Weights of a small GPT-style language model, trained from scratch on English Wikipedia: width 128, 2 heads of 64.
Each number is 500 + 25 x the weight over its row's rms, rounded and kept within 0 to 999. Layers, rows and columns count from 0. Numbers have three digits each. The size before them is the row's rms in percent of the matrix's.

# v: layer 8 attention value, 128x128, rms 0.291, rows 79-125, columns 64-127
# o: layer 8 attention output (transposed), 128x128, rms 0.241, rows 79-124, columns 64-127
v79 106:531503485516459502529503455503493545509511495488474478499480512525523547481506496448508511509489467495482427500490504507558524481455480488514553432529501487518505518518533476481471514498500482
o79 116:543495478529479530477483530489503510504488479473529481533560482472521513473495496527486487490468474535462532516491522510442466511517464530470484498509529511507498434498502509484497501536455501
v80 092:525487498491482513430497482502496512497499487530491497507495565536498509496481508533505503517476527492430510500514530504513517504553474540485510489512480527509518530481504547522496485502493504
o80 091:459499498482495492502530473511520482517461543509529482496522494501525495501473459474480508450495468497509525516488477488503557511476492463536485479491502483514522484503466493507475501474456507
v81 099:525500490492510507551529506551472534455494495525495507525496519467492472502515498524496486524488548498477493478489474512488487468496522492519486492458498489456544506454503518461490529515476503
o81 095:501475516461529520494524498476511476475469476455556478488518488542498474490522487459501510480504455506506498527524484527516526533527509527506503488508528498550486500521504536503489487529503475
v82 100:570501519464524484517508491472489498505517477520471486584483581526522485493536496509505499481508514498499504463491496501542482526531520475508516488526492520524448485482504485543463479520488550
o82 101:439543481524469504496501529508526497517511470520499542483482503453490489479472498489491479505487468481534516489475489488518506506463471525466470477533509492470510520507518473487498539515476478
v83 104:531464470488502497508502465547512538493514476494491497488439507508509546438486470508463520494508487502502501520461490514518526569479520482505540431512511491478486539497497521434488496480476525
o83 101:511543469540462486481524504477496520509477474489473497503519498499500460504521484443499502453519554501435500495471502474467456500513479497533499479490512490497491515485492479454541528515475526
v84 114:541474469477560456531501552531541549506505500482497452504483531463485515447556454509477479479523513490469471490496508493569541523512490499474499459519511506484474519513531529427511538517488510
o84 110:486584473522462519507491489475479484499471549524521514511474515528459469527488455493469479529495489488450495527491522499461431493513499489522493529500476504547447516502523468472479500479464471
v85 104:492509507527484490501511524512492490474502503467528476471491480497493447480543501525493492454484553473501486484500516489495474500472495525500451530499487526479505507448508514528541529522525460
o85 101:547495524453471497481500497513501519488497500482485478481470486518490490514491541474488461529495514513489512538489494522479500506490539509555493482530537509534494507505496481520474522531502475
v86 115:482530508508472512503495489513462510471484449537543493471492526544509491529458523490481529513492464515521532521495448509489483513458489521537519480493523507470503507523497487513526486486483525
o86 117:501476519502524515516548509512495527502529485471499544518503530474503495478527506512484504468493508465438505473488459449492501543495530474474505501498479492525503505481477455449422483515504484
v87 106:498503525485471515509533480509452524536469479513492510478467533500512518478507521453496498502462444491494545562502529484495518478487491528521482485492499512504454545502513500528502507491546454
o87 112:483520494509547444503551509495559518503543502477466485516487492502445474498504484518511511513440540524503485500504506474508477489460498511506499509500544508515515502483507476528488468477468494
v88 104:499486489504490531529475519471528469469469465495502515497466552504468529492497537507505499507495461510480546450460503495470477525513519504524518508507549499509516494546489520478463501495487535
o88 103:483505513506538470550519487485504473516469541494494529489509557494525501472486447526466502473490478460500469524498468478507534512516490487538508508472473577519517508561493493456496524511539497
v89 105:516505504522463524505540500519519532486480474537495492519466529524504480465529474447491513512502427478496508528507467489526492485508483515497502481482456527523534551513465479478503500503504484
o89 100:457555500529523556519509515504506518494467433477505493556525489514514515521496509496519485514439487507478503482479520473507506503433488499539475510513531464510470469565502482523469541465498534
v90 110:531533534499456509551536471500477468515490503495476519498490531498530520485517501440507504514541450498538502525500502494490526478445541466509499524478500513484466501498477492515480522481488508
o90 111:464486478500494472449520507533531514543490418490505452490486492511492499511514532533498497508449500474471502516456472494529461470509470479465510522508521517499464492498526508451544485516528514
v91 106:492477481498473510442468470509546509514494490522503529480471495551484506507504520510507486518476495482535454545524481506456481459477423520539508503477470522528504553534492500485515519488521464
o91 109:509488481498458493515495520523470487520498511477510466476539465466504527506494509493486497523523468520456451453514494499549546491484514504544448536494508446525491448502472507488493465534518468
v92 091:492488526490478428482505514525479456524513496519497556460493533504515548525489517487484503470530523487516492515472496484474536464465503502556539483530499456534537494479475535505520500484588506
o92 094:488496521498496508449524552448461527534502507527495511508533517487483452470528497476475471522480479490504461509552501490489509453507488461461530470467520528479528477519525512477491498483469507
v93 097:532546490508456533446472502503528477494500476483492546475493523532522498449484514523519496493457502474469484553499492498492489511517487524525502493496503532484542537508519546448464517521510537
o93 093:519505486469501496537486525508519506496476534491507454505506525483514484499478494479495484499495495509510460527450534484485525514462526487526472455468431488540481496442525471503492472523460466
v94 098:519517500491500529499509541500492494523511497437503511507506473513523472471477549506536508483512474478481508482487523538487532535482498462541492467477477492489454461524537463520520511525495473
o94 097:528475502517534482518489484442512538513505514481543482504504498482512519509537520508497508510520501484543491475499482508545473499545509460531500519478558478475526528504508530488485505522430508
v95 115:532476492535504536531498497503492483524524498483519480513482491458515532504458488496481478520505483470470514468471503473541462537547492504489530514486505475484455491523518486485439501489475480
o95 116:488498470505560491445467476483493489541476520488498456533469481495483522522540504501485549490504522496442502485519521513467492502462506498536476480538543523510494532466494512485512543484510487
v96 101:493530483516505472510502514562479515497516466528533544485522451512514501518428507501493534470498509551479534535494524545524510478526488533549473491444512508471541510449504497519522518543517472
o96 096:525466509474466515479521479432516558471542527499516452526514512484503445498515490479508480509489495486546463480497527497541500521431534458459550488499482471514507509477491520502518502511520498
v97 107:495494497477487513490464508489502540508530466485513485571539439486491518500505486469514477474541495483468488489507534516504486514533517462523492471507492463526495484473519483535473513498502473
o97 107:510490489537507480513484466495517474510577557478527490503506471498570512528534539513478483510461517509463525475489528474510502515476474484469510490506494520505510525529509521495532503556473500
v98 098:499528493543478522473479474500509501467510550520493490479545492450486531495476512510518478496523459498507445469505492485449488503511513471472474537481496459518500480530495533484471516504514488
o98 105:494496461475528474472493512530515485495536459486530499512483485493519492552497520495478454494543520528480497531504517541478489497509500500521525539450490554506528497523494508495512529505500528
v99 104:504491511474482490494524513490492533496503505527517485499545479523478446497475453504499501537534498547538511522511477482515494466474505457537518502507466537518522496503493469511547488542527456
o99 105:524523505459473474506528499479514508461467515507506499504498492510471512507513517475519519516495494473488523460487507482484495483501515493477516500505499494465477468602518494518493482486488551
v100 102:470494495493497497510425459502507490513499502552476485507515481498491489535451456483522451521540497505500501514525526524502470481520472507492453481495492459507509521454476473528513541500499463
o100 104:512515501484476468506523498523498475499550524452501502584483496511526502492502502525521525507506477505524488510473500484486503490453495506445512524490520494502438536519500506506495471518469475
v101 098:491524484526534468502531488490498522527505467489509479502466517502505525468521469471515504497521468499517511508524513491530488534479504514478525462455499478537493488552509481461499509465432528
o101 096:480554479544516509489497525475518481481467500500477474484495526490496551518513468494442513460460494526493543479493514536498496487533471476507535497534483482461483448477490508450518461516524483
v102 100:501511505540462495468473466484501498489460514492507533525477503485475499493479464466505499504523493524534496553530482498497487459492453509498495557516506500568528498485501526500536508462504534
o102 098:498504486486483548478487511547496445476549517499481521505489520477467485518497469519500509490499447474451479506489520524517488533423493504492528485476489481498536490518513516533466495468488497
v103 097:543511500473507522478468475494471446478487471488515527527533486482519512521462510521516474529548498518535494516534456514466464476501511507529520537467508490495529509474449500536474499448525518
o103 090:506455509524548488462536482508467504481515498505490537510509495514477571496512495468532511496542466460485470443470502530524485536454472495471490461481475489525487515505510523497507531560507472
v104 106:473500482468513489526534531523511540445508540519472453478472485520500464476505476520510560501508486493472527501485513523496521503537489512491485459509494530478514513450536463517534497536513527
o104 100:514500508514451472514499433496488498534507495486578499529540534514498505484489472481493532509466503502520455518461485482529529503472540494521489531499497484483489529458512473497499520479518489
v105 100:506483501515459479470502474480518484522480486541492491467461486473535485553517536505509503479462505480532486507558521472505504497480500490505508514474490475514493522524445524468502547487517541
o105 098:497529445519502503539508488478501492483441494460457536497541526500522512492473509512487473517498529537510486476525473490493565473504531514483510457501525499523514487493555497504510508554515510
v106 103:492517459488482466506513530499484480478505529501494468486473543505476492518515509471476520488511464495457496472454503489517521515496489492452486457524540519475514488511516467505543494500477501
o106 106:565520509511545539488504493492487502537502497506505508503479514485538547483554483496502474502512527505488512525485480488513492487524528493486557511514510505484482511529503470477472434486557475
v107 096:524524554508532506489463473486533502505497499538478460538531515530512485486519524501493488487515524484495468481504486483530481554498518527487542471509527515529471527515569494495483508522503488
o107 099:434500515490483507489457488505512497488525513495525527450464482469547496487490521486504551485473491507459481495457493474513530505483468495501414479542472501473501446465498484462455502483485510
v108 101:537528451454510507522498535509509515464489558475532497495512512511478486486523493477482519474533529496497497490477469482487482503529515485534515523482531503486494466468461504456544487502524519
o108 097:473490513464498524492523467479529531482495501518533557478477486549517485524515529470479508484492468525475463482512500538484461509486526528505468506506468510464488541502518467489482485518502541
v109 087:493531488552518509518504463483483481515494483480464492517535471474470488551487482526511440508517521491462479501555528490481487517519497520510502512484519443490510462518490498523504532475537461
o109 086:510529545469524510475484475519497479509464506456496508482457469462511531501533508483494506519475489485526456491513481509476499520520513555515517491473480482529473480480467521527453511529489480
v110 104:500518523488520493502519470481499479457466536479474499457540493508519463502457498524515501490531523525507502546478481494453520496467539508520535533491528519493520500489512512500518469515534522
o110 102:508487516488479508468516473517492485501504463545510553498469511543501468497491490490518489557498455451510514502518496515477521517513502508515542487481488514455497456494482482534533517521470506
v111 103:488465505518537411536471478542544488498493493476485496486485492466473499458479516490448499479525474496470518528504541505520486501499512493476501482507519497505423490500525476505506470454495506
o111 097:461505471496490498492522529453492498514494537534469517459516500479493503516492513508513534500485532510477515513478503503529524484497487516469540489525511448521453502487524481481500527471540477
v112 106:542507490488481521482514484443523505510496476502503462509478509456472501481526477498504482527505463461511472494541498478510467506531519493480484531487504548509516506505481538473478486465475511
o112 103:463521516493536538490492489526487485515507486501511498502510513548499559523454510505491491468495486540446518513477481508475489550496525482519498492510491475537517507554539483467519503499517530
v113 101:500500511497486500533505489514471527468472521456533524477503510440488518517510520464488533518499473489496464471530498513464562482484493512507500515491526515502485487521506489518479496468558517
o113 103:492492541474527483511522503496516487503528496471511502407515507567522500531501489506444486531499480478486498499536494524468460509514486494497487496484483514537506529459497497506495538473493504
v114 100:521462510460507505454511486511552493484468505475490479484523479512503499472518547510513489457512496502500514493522480475454478494509502531533504487512511508520492569505530520525530468479567488
o114 098:482479523494526494493528472530480507489489546545502476471502520504494497497532489500504504510501518519454483508473503478542521514452505560531460478508520481506516517535507473548495540546465557
v115 106:472497523531486494524502517498485513541499464497508438522475424507470485506505466475537494503529457537493482459508496557527531530474503540514502495488499481511550459491538451463514525484491504
o115 108:493502476474551529511515505467509488479478537449473494517514532489465528501493505521460495520471501487529516551522499451510452528511515492487492517517508516485463517492503537515518495519500508
v116 089:496487487519512492496488499557536492512518506507502531515442486538505499524495477470498496532528523516515488469463457484522495481456466512504541471492483499514514491518483484506494488495457525
o116 088:514520515535469490542517504486481479491509464468463503492497526482471522507506525507513502515482462521473496481477511505492517522498498515457510476497525502466482525529515519482508511486517465
v117 097:487484525464502438533487506528492514493502451520535445505508504492518477495533453496526529441499499525490488454502481507491517454525476486507474532480472477534498502451446483501500476472532510
o117 098:517474448513487518505560522491502533469527515501496523540528501542496492555521482503474490522489538498537482509484509462496515519508514581484477534518538500476522503452512486488541518518498485
v118 104:513477524478506495533496477485486512460480501461484473469516480484485512523501514475528490507532468539516489499536497556452523514540536505465495510537504558502503517497509485508484491511476494
o118 104:491473519508482447474506506498525507531526499490565526495483528500481501479457494516498480461480508476476535494530486491494486497492497496529498438508499453480474492500509512482535497513482519
v119 096:489501490467462479505507474508510549521538455552518584486436504509499524482469479467514517515469515480469494561440534503527503521501505516489560458492461506509515490488462472487490496460514504
o119 101:496511498500505511477513500467470497525498461475479485516526480509539478498487497481469523466478463537518487478517535495488491508486492488484502481505527495449472493458460457478493522469523495
v120 101:520493486486502498499533502440516495474477527480501446532489534483470471463564514508448498479506489484490480449454515475507477561448528486483505509496528493490461492478517482509499484474497502
o120 090:454545504462499473472483500503496502511499491501503509440480523538519535493501501490501487508526535525482550545521482501500525472519490497490493507574523539522520494503516507504458538567490503
v121 110:470501513507500482476480513513527464528529509535529508522536453480473510559481507470520512495475545492505453496493485488500507457479467484503471550534467489499515494499452489470501513517536478
o121 115:506480501475538546532486492523485546513514485491456495534480514480516434494481502485494461528530473474526525478542496456495519489536515528509488478477478502489490513521496521516511467506460507
v122 100:473521576508487495505532460531483494495511534536492509465502478480516462512442519529505467492518501518481464466511505521498497504564519526535528494530516491481537522508565500530490485527543546
o122 102:510476503496517496492460473483530521479485498518508492503513477493519451491498496477454503517458506512544501551539541470476512538491523504427508496515484538518529539542501488511510488484515489
v123 095:469509528527510471529521530529479560499500494487466509485468513544500494429504521495516517514544489486508548514487504495517505490510543529511467525499455517496497542503526446489514490549478466
o123 090:478485502494482506499477516466502496495470436530511471508553505504482483473534500531491513515490517499522489499511482518520485507455539482539552501464515463497458490540528518498492507496518494
v124 095:474447487509528497490512511465498486473489537513509490500480553480491541488473491464456465489520483510492489489485575485489496480463545461463513458527540474499498506480478536486498507471493523
o124 091:467483472556499460471506482533552473535457487515505514506467528513557525501562532479485513481516495511491527527527489471513483478517465512507538458516524507520471490545484498534478507468508476
v125 091:522488484422529526524501545509499520489475531464539499507445523505494497478529477473511531481506536473504539447484484498521488480463457496502552477477499543477464482512481512508510536491471535